Weights of a small GPT-style language model, trained from scratch on English Wikipedia.
Architecture: LayerNorm before each block, rotary positions.
Training: a variant of Muon for these matrices, 907M tokens, 6919 steps.
Each number is 128 + 32 x the weight over its row's rms, rounded and kept within 0 to 255. Layers, rows and columns count from 0. The size above them is the row's rms in percent of the matrix's.

# layer 7 MLP down (transposed), 768x256, rms 0.0749, rows 411-445, columns 128-191
size [109  95 100  98 100 105 106 105 102  95  89  99 102  94 105 100  96  98 103 100  98 102  78 102 109  96 100 101 102 104 108 100  98  98  94]
[[155  95  91  81 151 157 179  87 138  96 156  89 172 138 119 155 166 180 100 131  79  75 131  91  84 112 110 171  90 162 102 160  83 175 140  91 209 115 102 110 114 110 125 180 111 124 137 123 129 153 105 111 118  70 138  84 114 140  91 109 156 133 147 149]
 [142 139 141 120 130 130 117 156  88 131  88 163 153 153 145 149 152 130 197 124 131 161 142  81  58 110 130 185  85  90 143 137 146 149 112 113  93  91 208  94 165 146 152 132 117 178 174 172  91 146 110  82 151 106  59 136 129 202  99 180 142 109  84 139]
 [159 102 142 113  60  95 162 138  99 177 147  50 120 162 146 116 109 173 146 179 126 123 206 144 131 133 105 192 136 170 151 158 120  76 121 167 205 112  93 145  94 146  83 103 170  92  85 117  95 158 139 153  77 115 111 113 130 137 226 115 147 106 147 105]
 [ 50 168 143 134 137 172 154 142  77 171 132 104 173 134 158 106 129 126 131 116 128 161 123 129  97 154 158 108 149 186 118 108 118 154  98 154 105  90 121 152 106 143 131  93 147 157 210  89 126 128 155 121 116  79 147 136 130 129 155 124 117 116 147 183]
 [119  62 182 107  67 116 182 137  94 122 146 123 113 108 157 117 154  89 166  80 142 156 128 101  91 140 151 108 179  85 126 127 135 134 137 115 158 125  58 123 181  76 135 128 128 122 146 138 138  73 150  63 148 119 143 110 132 151 137 169  71 134 118 151]
 [139  89 118 131 119 126 122 135 105 119 179  87 130 153 125 165 144 139 132 193 107 174 139  99 118  87 202 118 121 130 135  71 217 145 102 142 167 139  87 122 175 123 114  92 156  76 116 184 115 112 171 108 115 130 135 133 156 160 128 146 111 135 103 233]
 [106 187  88 135 132 140 140 127 141 160 128 178 133 110 179 146 126 111 101 108 116 102 117 101 122 135  73 109 135 160  87 176 172 115 120 118 107 140 147 182  68 153 107  98 177 122 137 136  81 117 148 124 139  79 157 161 119 140 115 123 200 171 162 139]
 [163  97  94 167 160 126 185  84 151  97 112 170 110 136 127 131  84 106 132 139 122 151 118  73 136  55 105  81 108  91 110  98 130 107 135 117 161 170 120 152 194 168 158 175 106 131  93 171 100 146  99 167 119 111 125 154 120 139 103 168 129 110 101 154]
 [136 125 118 142 156  98 180 117 113 103 147 152  93 122 191 151 124 147 113 107 142  99 133 115  98 192 165 161  69  29 108  83 150 110 221 100 199 157 142 147  78  65 162 136 112 159 125 144 160 101 105 146  98 188  83 115  97 122 157 184 123 129 166  91]
 [124 153 125 126 164  85 133 122 143 159  68 128 176 134 137  80 132 205 140 129 115 137 137 109 137 150 133  98  98 129 150 157 136 115 156  91 170 159 130 171 114 172 153 145 125 111  64 107 158  87 175 171 105 119 106 107 124  25 140 138 100  64 138 177]
 [189 134 164  74 148 143 126 160 160  95 107 150 118  58  94 117 121  69 160 121 162 115 151  74 130 144 145 134 148 128 146 142 116 125 116 127 158 121 137  53  63 143 143 166 109 141 139 135 134  94 133 142 117 152 177 188  86 148 184  93 108 203  72 147]
 [126 131 124  89 137 141 168 114 143 173  87 112 107 119 129 148 131 171 157  63 122 109 175 129 115 111 141 113 178  94  72  91  81 161 143  92 152  92 128  76  98 166 146  47 137 154  99 127 134 111  69 138  97 168 150 147 132 171  96 118  60  88 132 149]
 [ 89  95 125 181 143 186 149 175  66 185 104  96 143 108 166 103 122 132 113 158  77  91 138 127 242 123 152 107 135 151 134 101 149 160  79  85 118 131  88 111 121 108 168 107 106 102 145 120  96  98 113 167 138 149 138 163 139 151 157 101 155 121 141 123]
 [208 126 196 131 137 118 102  66 144 123 140 154 161 121  92 146 110 125 133 162 117 115 146 172 120  66 153 159 120 126 130  98 133 113 141  87 105 143  95  98 123 107 167  79 171  72 192 164  66 131  99  86 160 133 161 131 212 138 171 161 143 137  97 159]
 [164 141 116 134 176 119 103 102 154 169 151 153 138 132 166 146 181  89 126 142 135 126 132 159 120  87 138 116 120 106 103 119 188 175 178 129 123 150  77 130  90 108 141 150 110 146 123 115 137 158 118 188 139 106 118 157  68  87  80 157 101  79 103 221]
 [153 153 144 122 108 145 173 110 135 145 138 160 114 100 161  84 116  83 107 114 125 161 168 153 145 129 158 195 104 135 141 153 158  87 115 133 185 178 179 134  99  78 117 149 197 113 123 132 155 119 141 149 141 127 150 182 137 132 140 148 126 140 128 187]
 [141 136 177 138 169 144  78 102  76 104 126 130 106 119 123 146  90  80 125 122 129 121 132 180 122  80 105  93 116 113 202  67 157 139 164  81 163 194 196  75 142 111 145 110 193  99  95 107 133  81 135 151 159 135 167 108  90 166 135 110 115 149 110 146]
 [160 199 100  98 179  53 122 113 125 182  90 137 187  87 112 106 140 161 111 147 106 133  55 100 143 137 100 146 122 111 175 174 122 107 127 134 116  96 119 130  98 132 200 110 146 242 148 128  90  79 160 171 167 152 116 130 114  96 126 156 132 124 189 129]
 [ 63 145 140 144 107 131 114 175 178 105  93 130 142 115 124 132 109  90 149 138 112 125  81  56 103  99 124 147 133 155 206  95  62  57 143 125 100 129 118 137 188 118 105 175 143 160  90 104  85 128 165 161 189 102 124 125  60 140 142 150  62  30 141 137]
 [100 160 146 145 117 154 136 153 123 114 139 106 108 118  42 156  61  98 149 140  99 130 131 143 170 129 106 101 169 100 176 102 152 146 116 144 152  67 110  77 144 150 146 113 165 121 124 147 151 101  45 118  62 132 126 103 185 126 117  36 108 128 133 102]
 [ 87 105 108  98 104 142 135 113 115 148 107 141  74 128 169 111 155 139 174 101 175 215 114 132 127 159 134 112 177 145 158  47 149  90 152  84 155 124 169 160  98 132  86  95 126  81 129 155 169 110 124 152 126  25 126 159  88  71 111 108 166 107 128  85]
 [ 90  94 163 164  95 100 126 168 164 137 109 158 155 131 146 155 128 102 156 130  91 142  56  88 169 148 223 143 115 142 126 120 165 116  95 114 146 104 139 105 169 180 148 162 127 165 171 139 151  81 153 149 150 147 124 145  58 133 130 103  74 139 147 166]
 [118 129  60  95  91 192 171  93 132 115 155  23  96 112  85 167 142 102 103  49 133 117 148 146 136 151 133 107  79 155  82 170 106 141 168  46 174  74 183 104 147 123 124 138 127  86 137 170 117  98 137 110 135 115  98 147  98 152 160  88 101  81 124 141]
 [118  85 107 102 133 100  74 100 157 218 114 158 172  86 139 109  85 158 209  72 114  86 166 156 130 132  92  98 150 172 108 129 118 171 142 176 170 109 141  98 155 157 105 165 118 127 180 136 115 130 143 105 137  95 176 141 115  68 159 120 126 130  57 149]
 [ 56  99 132 116 119 116 136  97  77 128 158 200 124 146  84 137 125 134 115 136 147 150 113 141 153 146  76  97  80 117 121 161 117 116 116 169 114 149 156 128 122 162 158 161 104 193  65 132 158 127  96 177 100 142  98 148  86  98 184 166 140 161 114  34]
 [140 200  78 118 116 118  98 108 166 112 145 139 135 135 123 122 137 115  93 120 105  93 191  73 143 109 100  45 176 122 145 134  92 137  72 130  70 113  99 101  95  93 159 187 153  91 114 172 173 165  48 108 130 148 112 140 106 154  37 165 149 136 181 115]
 [119  59 120 183 181 120 154 103 112 144 116  90 127 159 130 139 159 186 138 153  74 111 177 134 161 153 132 100 104  92 165 176 146 174 130 117 183 130 116 131 147  88  86  95 127 145  69 158 112 178 155  95 129 147 107 120  77 153 117 127 138 125  79 124]
 [115  61 160 107  44  93 156 106 100 146 118  89  71 123 130 138 137 179 121 110 124 171 149  77 136 125 164 144 121 195 102 175  77  87 135 146 179  86  86 172  92 114 118 201  88  96 183 114 166 125  67 191 103 126 108 116 126 147  68 134 115 147 109 157]
 [122 147 131 139 103 121  80 113 147 189 175 114 136 132 131 130 151 106 131 142 136 160  84 140 118 106 176 138 120 100 150 112 166 207 139 109 173 203 118 130 138 116  83  47  80 117 194 165  83 116 135 101 117 135 111 113 136 102 144 108 138 128 144 146]
 [140 118  86 156 152 202 131  69  86 116 135 135 130 176 131 105 107 153 180 115 118 135  95 174 145 133 129 101 108 186 135 114  96  97 101 129 102 103 113 189 193 138 147  91 113 127 138 174  89  96 108 135 106  99 168  94  82 119 110  97 168 142 145 163]
 [122 157 140 124 112 111  81 186 150 121 145  92 119 126 137 136  63 100 111  81 106 206 115 155 173 188 119 130 170  72 122 122 103 129 134  49 133 123 146 104 126 121 124 133  89  89 100 108 188 140 110 147 144 136 177 146  82  95 132 175 125 148 135 115]
 [189 142 117 168 136 123 128 160 116 163  68 118 137 153  53  73 209 125  96 125 104 128  73 181 167 157 142  71 150 125 127  71 177 109 160 138 138 140 128 104 120 161 143 140 113  91 155 144  84 134 166 149 130 116 105 152 149 130 136 120 169  77 139  95]
 [119 182 174 160 115 103 152 135 191 113 160 138 131 102 104 120 168 109  96 153 103  63 116 152 204 104 147 145 162 104 128 167  69  72  98 177 110 159 139 109 124 129 147 139 151 101  89 169  98  95 132 155 108 123 118 182  88 182 151  79 104  95 154 144]
 [155 192 114  96 130  92 127 102 122 124 156 110 148 131 135 148 135 168 126 135 113 110 148  83  90 164 116 119  51 122 104 163 121  98 151 221  64  92  90 151 115  94  77 156 115 159 136 205 130 140 167 224 184  97  87  74 123 142 193 152 143 104  95 114]
 [140 110 167 110 107 120 128 106 158 128 101  62 164 137 122  93 138 181 124 117  99  96 152 142 144 155 152 147 112 112 135 106 141  97 162 111  88 111 136 143 164 113  98  61 112 110  94 113 112 127 140 148 191 176 140  86 106 170 170 156 132  86 117 159]]
# layer 7 MLP gate, 768x256, rms 0.13, rows 412-446, columns 128-191
size [ 97 102 100 103 100 105 100 101  95  91 101 102 100  99  99  90 100  88 101 103 104 116 106 106  96  99  98  96 103 101  99 101  98  97  94]
[[126 119 129  88 169 121 114  67 144 110 132 157 126 156 116 136 115  94 114 141 132 141  50 141 114 115 155 117  88 178 131 168 121 150 155 117 111 106 127 191 108 137 160 122  97  91 125 167 121 134 158 151 119 168 173 135 165  89  98  91 163 104 141 148]
 [ 98 116 154 127 137 130  93 104 100  93 173 113 145 147 107 131 123 159 120  90  92 161 110 146 138 131 158 127 138 170 143 124 171 104 126 146 142 156 163 125 145 189 110  90 119 127 169 100  99  68 118  95 174 170 135 105 142 187  96 101 108 142 177 192]
 [109 149 132 127 119 110 165 147 139 173 128 129 133  66 132 122 116 110 133  42 142 131 127 152  91 135 110 149 140 173 135 124 150 196 193 135 177 108  54 164 178 105  85 172 122  77 160 108 114 194 201  80 159 154 125 119 106 135 125 161 125 152  71  91]
 [100 168  99  79 132 113 186 135 106 200 117 131  94 119  85 140  97 157 190 117 111 157  49  87  94 101 162  82 139 125  95 170 183 144 113 163 113 154 149 104 177 152  83 156  93 150 124 109 116  90  91 186 136  99 144 148 130  93 135 135  96  82 187 111]
 [107  99 103 143 158 119 136 156 120 130 115 161 144 124 148  96  97 198 137 141 126 106 132  69 145 131 101  76  84 128 176  87 135 172 134 229 122 152 125 148 108 120 119 149 118  61 134 110 104 119 135  99 166 114 203 141 126 115 104 193  77 118  99 155]
 [139 110 142 134 152 132 104  74 102 162 108 115 171 128 123 133 153 197  62 121 117 135 155  98 167 127 164  57 100 180 104  89 139 132 122 109 139 124 119 178  55 149 206 109  95 125 143 123 117 105 149 143 131 138  37 128 181 163  82 137 132 108 137  90]
 [129 137 114 183 153 128  97  99 137 120 133 159 159 162  79  56 110 106 146 116 165  63 183 106 130 142  93 102  93 114  78 139  98  70 142 107  71 104  44 147 117 110 106 106  87 181 104 109 123 169 115 105 108  96 149 189 153  99 150  91 143 160 146  68]
 [141 185 145  74 111 164 189  85 156 166 176 163 204 138 142 104 127 127 119 140  92 106 124  79 124  98 120 130  76  75 120  81 160 172 145 124 172  93 156  95 165 103  54 118 144  99  77 100  75 104 125  47 172 122 149 122  48  95  48 139 134 106 146 134]
 [158 160 158 183  86 164 108 113 141 112 132  84  80 144  95 193  91 119 159 112 131 155 114 105 142 100  86  89 142 123  60 153 130 167 109 127 114 160  63 105 154 155  96 147 157 121 110 141 157 160 109 151 138 219 171 137 126 158 150 110 120 135 191 175]
 [ 69  94 107 145 122 174 122 120 147 184 118 167 111 130 113 103 154 112 160 100 142  91  66 117  97 139 159 177  95  54 133  64 142  81 153 156 129 116 142 182 156 111 137 177 139 131  92 155 134 186  90 154 160 172 129 127 172 122 126 175 123 110  98  96]
 [ 79 133 111 152 164  76 119 136 125 135 138 108 129  88 150 171 122 158 180 150 143  64 158 230 115 108  87  68 167 165 150 143  63 144 122 119 154 130 155  92 197 151  98 135 105 142 148 158 135 106  68 116 120 138  93 154 136 132 136 105 102  96 128  72]
 [ 88 163 174 166 137 153  91  75 131  91 137  99 131 156 140 122 103  77 150 110 128 119 148  97 202 167 141 156 150 117 157 142 200 155  93 139 140  96  31 164 126  99 156 159 152 151  76 138 108 100 156 158 111 129 140  85 132 155 126  93 121  87  69 102]
 [129  57 159 144 136 106 133 136 151 100 107 151 124  89 161 145  87 118  89 177 131 140 122  98 130 122 130  78 117 170 133 129 142 176 137 132 154 143 164 134 150  98  42 124 158 145 139  57 192  73 107 154 106 133  91 171 134 127 178 130 136 112 156  55]
 [113 137 155 122 111 114 165  78 143 133 135 162 168 106 153 175  69  97 184  67 147 178 161 124 124 128 151 125 144 136 114 181  98 109 133 168 104 128 107 171 125 157  14 172  58 115  47 120 169 109 154  86 136 164 151  61 120 141 164 138 150  94 133  79]
 [163 128 108 122 125 115 106  69  81 155  93 179 153  91 108 143  90  83 150 183 147  79 113 108 112  96 101 151 117 130 115 155 128 113 142 106 108  78  81  91  71 132  98 161 117 145 110 118 128 109 114 144 152 172 104 134 112 118 159 160 121 159 214 205]
 [170 128 168 140 148 129 131 158 126 114 130 114 160  79 171 181  56 104 161 137 120  92 153 181 147 108 133 148 155 171 173 160 126 148 189  86 163 151 131 109 110 144 105 137 131 144 136 100 142 124 127 157 148  75 178  87 135 103 119  72 134 196 133 158]
 [130 139 112 152 122 125  93  91 152 139 105 144 118 192  99 137 132 105  99 149 149  80  91 167  93 106  90  72 124 164 128 117 196  90  95 204 109 126 130 174  74 153 141 107 172 146 102 157 148 182  82 149 130 113 175 144 105 178 137 111 112 108  80 106]
 [115 131 157 167  75 106 147  66 152 100 100 159 163  72 175 116  83 108  96  86 117 137 101 114  62 122 151 103  90 155 129 119 115 120 115 166 104 134 139  88 141 144 105 167 136 121 130 120 171 106 122  78 141 161 139 116 147  98 159 128 100  60 144 106]
 [131 136  75  84 189 116 121 113 109  84 110 108 161 154 124 123 179 108  82 134 131  81 140 113 138 145 157 118  87 151 132 146 144 148 182 116  94 129 130  92 124  77 126 139 107  84 116 128 135 194  91 120 123 129  64 107  97 150 131 130 104 107  83 120]
 [142  87 128 174  77 137 172 142 114 115 126 141 135 181 126 103 100  95 141 119 151 112 135 122 126 124 135 184 122 103 110 118  72 109 163 139  96 148 153 157 203 236 190 165 191 170 147 145 158 120 128 139 128 127  97 101 119 155 145  45 184 129 102  82]
 [132 155 147 187  59  94 120 114 240 130 135  68  93 143 156 157  70 134 105 139 149 174 162 109 125 154 142  97  94 107 177 174 155 134 148 156 196  97 112 151 141 120  96 105 135 163 138 184 104 141  89 104 117 111  88  92 136 123 137 157  69 160 116 161]
 [117 129  47 118 141 138 106 110  97 119 141 131 163  83 181  93 106  81  98 170 112 160 105  57  84 172  76 124  69  96  95 169 108 140 116 187  93 154 129  93 148 160  91 121  89 143 179 138  87 110 109 113  88 196 140 130 164 116 139 143 147  89 112 161]
 [113 159 113 107 142 107 108 150 118 172  94  93  48 105 152 160 129  88 177 134 121 230 111 161 181  96 111 103 158 111 149 107 133 134 111 100 121  91 158 127 149 150 107 102 132 129 126 120 107 103 172  99 172 156 128 128 131 104  84 147 155 140  95 127]
 [135 183 105 121 179 177 183 128  67  93 155  77 151 166 132 124 148 118 130 179 155  99  84  65 114 158 156 125  89 145 165 106 162 116  85 119 168  67 103 123 116 178 103 181 123 131 112 113 125 109 124 159  92 150 174 132 138  98 102 153 133 177 117 105]
 [111  89  83  94 194 107 132 133 164 178 147  86 120  87 129 169 166 130 141 110 146 117  91 139 137 138 131  93 138  91 154 120 143 180  84 106 109 153 116  65 121 151 106 113 157 160  98 136 157 132 113  97 144 111 113  87 106 132  92  83 135 123 154  99]
 [186 112 114 140  95  98 164 158  55 126 154 106 115 151 174 158  93  68 109 144 102 151  84 114  80 149  86 112 191 122 140 152  94 128 156 129 161 156 114 163 147 111 163 176 177  95 149 130 115 120 166 112 127  98 122 173 145  83 154 146 148 147 139 120]
 [122 116 115  97 142  72 108 113 137  95 139 140 134 130  63 154 170 133 114  37 121 106 133  98 144  90 124 126 119  89 121 147 125 175 185 157 128  52 170 116 104 114 167 143 158 168 165 127 134  89 136 149 155 114 116 163 113 149  85  67 186 107 110 104]
 [116 147  89 129 123  89  98 140 148 111 161 154 168  96 120 171  50 167 149 129  79 129 126 126 151 129  96 134 144 122 118 123 112 127 109 155 128 124 109 167 151 157 162 117 103  72 133  95 162 121 134 128 231  80 182 121 151 131 164 119 113 109  90 165]
 [128 157 109 154 214 113 180  71 163 124 118 142  67 122 172 131  71  38  82 162 143 151 146 121 151 139 156 105 122  94  98 139 130 156 131 183 109 123 127 188 140 149 165 119  68 143 106 127 163 159 107 132 109 171  94 127 147 130 168 133 120 162 195  96]
 [144 138 161  98 123 121 145 164 163  74 186 148 161  94 183 161 107 140 153 140 179 121 117 120 115 146 163 117 149  88 122 144  97 145 149 200 185 144 143 137 187 135 109  85 100 127 134 144 136 119 141 145 143 171 127  76 164 166 149 136 125 106  97 130]
 [100 112 113 145 152 136 147 137 123 129  89  88 177 172 146 149 117 145 154  98 132 115 103 103 147 135  91 188  88 119 105 113  82 123 123 135 108 105  58  88  86 132  93 135 110 137 125 127 170 134 169 174 152 149  81  93 183 173 101 101 144 131  95 127]
 [130 122  80  93 121  81 143 103 143 164 160  62 137 120 108 142 118 133 122  86 137 136 103  82 126 179 120 123 141 108 149 131 117 163 104  97  64  98 150 104 149  90  98 110 110  82  84 102 170 161 138 135  75 166 181 130 111  28 116 157 138 124 145 127]
 [108  90 124 110 176 150 241 178  98 135 154 107  96 177 120 145  73 110 136  59 108  82 113 122 142 120 122 128 150 164 112 118 113 155 158  44 171 151 153 137 103 174 156 171 102 110 116  92 193 132 111 106 142 151 151 120 169 146 125 148  91 107 199  74]
 [147 151 155 147  89 150 177 116 133 180 131 113 146 142 181 111  83 116 166 122 119  94 174 110 112 140 155 178 116 122 122 106 140 104 110 100 118  98 135 132 128 102  84 156 103 170 131 100 118 164  97 118 162 138 100  90 119 100  95 145 149  23 143 161]
 [127 130 127 147 158 149 171 154  78 132 151 109 115 122 109 139  88 200 124 161 119 165 135 153 137 130 145 155 145 114 129 138 130 160  94 109 181  92 161  77 124 144 168 209 137 188  87 133 106  94 110 111 143 178 151  69  97 157 177 127  81 176 208 111]]
# layer 7 MLP up, 768x256, rms 0.14, rows 412-446, columns 128-191
size [ 95  96  99 102 106 104 108 103  97  87  97  98  98 102  95  95  97  93 100  95 101 116 100 107  92 100  98  98 106 110  98 103 100  96  97]
[[ 65 108 104 127  92 105 102 112 137 124 135 103  89 138  84  94 159 147 121 101 150 139 165 135 116 139  69 102 128 166 147 140 145 166  87 204 191 105  62 110 179 108 155  91 145 141 107  93 188 114 140 130  88 109 108 146 120 111 126 136  57 142 200 123]
 [106 153  77 142 186 131  94  63 193  57 115 161 152 154 111 135 132 137 134 128 110 151 178 122 187 121 119  83 130 114 141 121 160 147 182 124 106 109 148 118 122  56 158 138 179 156  91 147  87 112 109 130 119 135 158 114 160 202  77 106 112  93 138 148]
 [144  74  92 118  81 124 117 155  96 118 126  73 165 118 110 120 140 121  61 137 141  57 201 177  70 129  63 156 142 137 169 120 138 167 184 138 165 110 105  99 103 145 104 104 109  96 148 171 108 125  84 122 161 150 124 126 117 159  79 165  90 155 134 101]
 [113 145 133  80 126 155 104  92 213  92 109 125 163 157 102  81  94 121 104 168 165  82 135 166  97  65 164 122  71 155 120 135 167 147 120 138 166  77 166 109  99 138 122 130 122 147 140 127  99 166 104 241 117 189 136 108 126 133  96 110 187 102 107 105]
 [128 121 130 134 166  91 171 153 140 152 154 149 232 130 127  76 166 134 156 105  99 128 101 164 106 156 102 128 160 123  62 146 113 100  84 122  98 161 144 143  84  98  90 151 172 126  78  99 142 125 128 125 136 128 117 121 135 138 142 159 203 117 156 114]
 [145 122 136 120  91 143  97 132 110  91 141 119 185  71 133  78 118 131  43 164  98 138 134 117  64 146 113 106 110 128 130  73  99 144  91 139 116 135 183  52 128 146 183 121 114 141 139 123 109 185  67 165 109  96 153  42 155 132 128 139 120 167 118  90]
 [134 129 125 151  44 104 178 150 133 137 132 118 101 100 179 102 166 101  96 148 169 134  76 192 167 118 132 131  32  84 150 102 111  88  86 125  56  93 148 132 128 117 115 133 124  93 144 171  90  78 121 145 136 145 114 119  63  59  93 225 124 164 141 102]
 [131 100 108 137  68 115 138 122 165 112 103 115 101 110 112  88 121 131 167 159 117 131 144 194 116  85 100  94 106 121 126 107 159 133 119  99 115 120 184  95 132 120  90 118  81 190 127 112 123 109 135 131 144 154 179 147 146  72 125 190 145 159  62 183]
 [144 125 123 127  84 153  88 106  76 100 149  70 195 103 110 144 113  98 118 176 126 124 198 128 111 103  80 147 156 152 123 116 114 167 123 140  92 148 110 106 138 125 138  95 110  98 199 112 113 184  64  76 123 131 125 159 152 197  94 139 113 159 124 133]
 [108 113 142 156 103 142  88 110 102 138 141  94  73 132 106 103 144 177 104 151 129 136 112 210 156  99 158 149 121  84 100  99 193 136 164 187 114  94 109 145 171 117 138  95 128 157 168 115 100 118 156 141 130  87 101 113 172 154 128 108  79  31 163  56]
 [136 127  97 102 145 151  88 103  97 138 149 148 131 118  94 139 147  38 149 124 157 155 120 159 130 122 146 186 118 143 193 169 125  81 148 132 116 109 120  72 146  82  92 123  66  57  58  77 177 141 180 128 172 111 148 110 143 158 158 135 125  99 137 129]
 [129 117 163 143  87 170 124 159 177 140 112  88 157 188 100 153 126 111 165 129 132 147 120  69 203  95 167 153 116 117 160 141 146 118 112  98  66  74 122 171 167 110 150 137 186  56 123 157 146 120 142 151 128 120 137 147  67  90 158 142 124 135 143 195]
 [ 83 145 125 206 135 162 157 154  77 205 100 106 140 178 124  82  89 115 157  93  92 113 138  68 136 141 131 114 197 121 102 132 162 111 140 118 121 134 115 155 149 106  82  90  83 133 125  95 148 144 119 145  70 145 156 139  85 102 153 133  99  84 109 105]
 [129  87 166 116 147 119 123 145 154  88 105 194 152 158 163 111 188 142 104 185  79 117 109 154 163 138 129  71 125 113 125 102 153 129 155  90 127 162 149 147 133  95 136 166 173  91 167 138 114 148 122 138 125  95 123 152 106 163 125 126 163 137 143 125]
 [ 75 157 147  98 208 148 146 180 116 109 158  59 115 143 207 136 133 118  88 143 165  84 125 134 116 159 120 138  73 132  74 123 112  88 152 139  96 104 148 154 206  93 141 101 104 127 138  69 126 128  96 144 144 101 147 107 178 176 150 130 136 126 123 109]
 [126 137  90 146 126  97 148 163 154 138 126 105 113  79 119  54 137 175 130 119  95 133 135 145 159 182 180  95 124 117  48 128  57  54  93 171  97  90 106 137 118 136 135 130  52 188 129 130 113 133 175 125 109 113 104 154 197 122 145 189 183 140 158 152]
 [121  80 150 186 114 131 117  88 183 118 144  90  75 158 138 172 109 118 181 129 160  74 123 171  89 104 144 125 146 102 154 144  85 153 158 158 101 122 114 187 144 103  93 109 147 102 157 144 177 195 142 134 149 110 113  91 185 145 133 111 149 117 131 103]
 [183 135  83 175 129  95 140 162  77 186 114 179 172  93  98 143 161 151 112 130 143 117  97 139 101 141 142  98 140 178 123 123 161 163  96 102 149 108 116 150  73 140 162 116 111  99 134 161 151 131 143  51  99 123 168 148 192  89 115  91 162 188 124 146]
 [190  73  90 121 167 111  73 174 172 102 142  76 154  93 146 118 130  79  85 119 121  93 128 155 178 121 178 136 122 167 166 159 200  95 128  92 167 155 132 128  89 132 145 141 114 155 183  86 102 135 133 154 123 149 144  82 141 156 105 161 174  73 156 138]
 [ 93 134 123 101 122 118  72  62 129 109 154 118 181 210 107 104 204 131 127 142  94 126 170  97  91 146 134 110 125 111 101 137 102 166 152 162 112 124 100 106 109 115 134 151 138 122 123 132  80 187  80 116 114 134 148 128 131 159 123 105  84 134 134 136]
 [155 169 121 185 135 130 137 121 112 121 143 102 143 137  96 134 112 108 147 110 214 140 225 114 100 130 115 149 131 105  61 135 189 171  99 119 139  84 104 120  77  87 120 123 143 116  64 102 128 183  99 147 103 100 100  87 158 109 102 115 123 157  94 112]
 [150 175 163 150 106 112 168 127 128 129 133 133 110 161 112 115 120 143 121 136 154 109 157 199 212 107 131 161 142 151 105 131 142 159 119  96 137 114 144  80 101 110 196 106 127 140 171 127 181  55 114 150 130 141 131 165 136 165 159 126 145 191 105 134]
 [139 168 114  99 153  74 163 131 121 129 159  89  61 102 144 111 177 151 123 118 113 126 116 133 124 122 133 149 113  83  65 139 142 109 101 156 101 143 115  96 124 151 137  73 104 149 166 108 135 145  78  88 120 136 154  78 168 142 190 102 112 132 102 117]
 [170 125 115 135 131 148  94  47  88 138  81 147 142 175 123 150 152 123 105 153 162 164 149 101 109 130 104 109 157 120 145 148 133 133 174 138 102 128 144 173 114  93  90 135 115  81  75 154 106 134 100 139 124 148 186 134 141  91 142  94  95  77 136 163]
 [113  70 112 156 104  98 146  91 150 134 175 174 167  80 165 148 139 119 171 103 138 136 138  99 106 166  69 158  91 101 163  82 138 164  98  93 160 128 164 117 129 162 114  86 138 189 122  83  78 138 213 183 114 147 151  90 173  95 181 105 111 168  70  87]
 [138 195 136 153 123 111 113  71 141  98 142  90 154 100 121 195 161 122 101 143 119 124 102 134 155 117 158 165 105 116 112 197 137 174  95  91 108 118 123 131 138 148 164 162  75  96 166  94 166  88  67  71 107 127 173 181 109 156  97 176 107 158  70 162]
 [140 132  90  72 150 165 158 149 165 166 130 134 122 120 114 136 146  93 178 149 135 136 126 158  80  93 123  67 154 124 106 145 132 207 143 129  67 106 114  38 141 103 145 115  86 160 110 160  90 131  86 181 158 129 135 136  80 152  92 120 122 160 118  41]
 [ 84 130 190 138  71 150 115 103 119 110 103 112 115  48  97  90 127 161 188 103 161 161  75 165 184 153  98 105 168 153 104 146 106 141 131 176 127 120 157 156  94  87 137 126 153 139 161 111 163 158  95  88 117 102 136 176 109 162 116  93 163 104 167 136]
 [106 211 195  73 154  81 104  81 203 145 167 198 111 146 115 122 158 115 147 157 191 151 103  81 170 102 107 164 179 111  79 135 100  59 174 102 209 139  95 131 128 134 112 131 104 162  85 123 128 179 127 123 110 105  93 139  66 133 130 106 144 103 115 145]
 [131 170 140 132 114 159 107  89 141 177 135 136  87  78 120  62 169 131  67 109 183 152 140 140 113  52 131 116 146 161 120  86 159  94  93 197 136 203 113 126  85  91 160 157 161  96 158 158 160 104 102 173 116 139 122 158 123 146 153 153  97 136 154 121]
 [ 63 169 166 137 104 152 155  96 173 192 165 123 165 105 110 149 176 100 113 140 163 119 158 146 149 127 106 146 130 145  91 137 139 168 128  82 130 141  91  88 133 151 112 160 140 146 145  90 129 139 137 148  87 128 134 128 118 146 218  67 105 112 121 120]
 [133  83 167 162 147 174 100 100  77 119 136 137  90 172 117 157 141 119 118  90 106 115 123 144  91 137 124 102 163 125 141 127 100 105 135 132 149 176  97 135 121 166 121  97 134 108 161  91 159 131 103  97  48 139 170  70 173 155 135 126 101 108 118  93]
 [ 80 113 129 124 154 167 128 142 160 125  94 113 144 125 104  73  82 152 146 137 117 103  88 222  73 130 149 146 151 122 137 138 113 155 110  69 130 213 150  68  85 175 152 112  83 117 117 110 112 114  94  25  39 142 130 133 120  77  79 107 130 148 157 132]
 [ 75 108 109 108 142 129 134 110  70 111 158 140 115 118 135 136 141  97 160 105 143 112 158 129 122  68 106 131 123 112 137 117 125 203  99 139 129 111 164 155  86 148 108 163 128 106 115 156 159 179 130 109  61 114  78 111 138  79 129 122 138 124 110 124]
 [114 124 127 141 113 144 138 152 110 139 129 152 105 141  77 112 128 122 159 208 151 195 173 110 119  78 141 141 112 116 122  91 127 113 176 132 107 102 113 125 123  96 163  76 143  92  85  99  87 185 124 137 137  75 121 102 151 166  91 130 102 208 104  84]]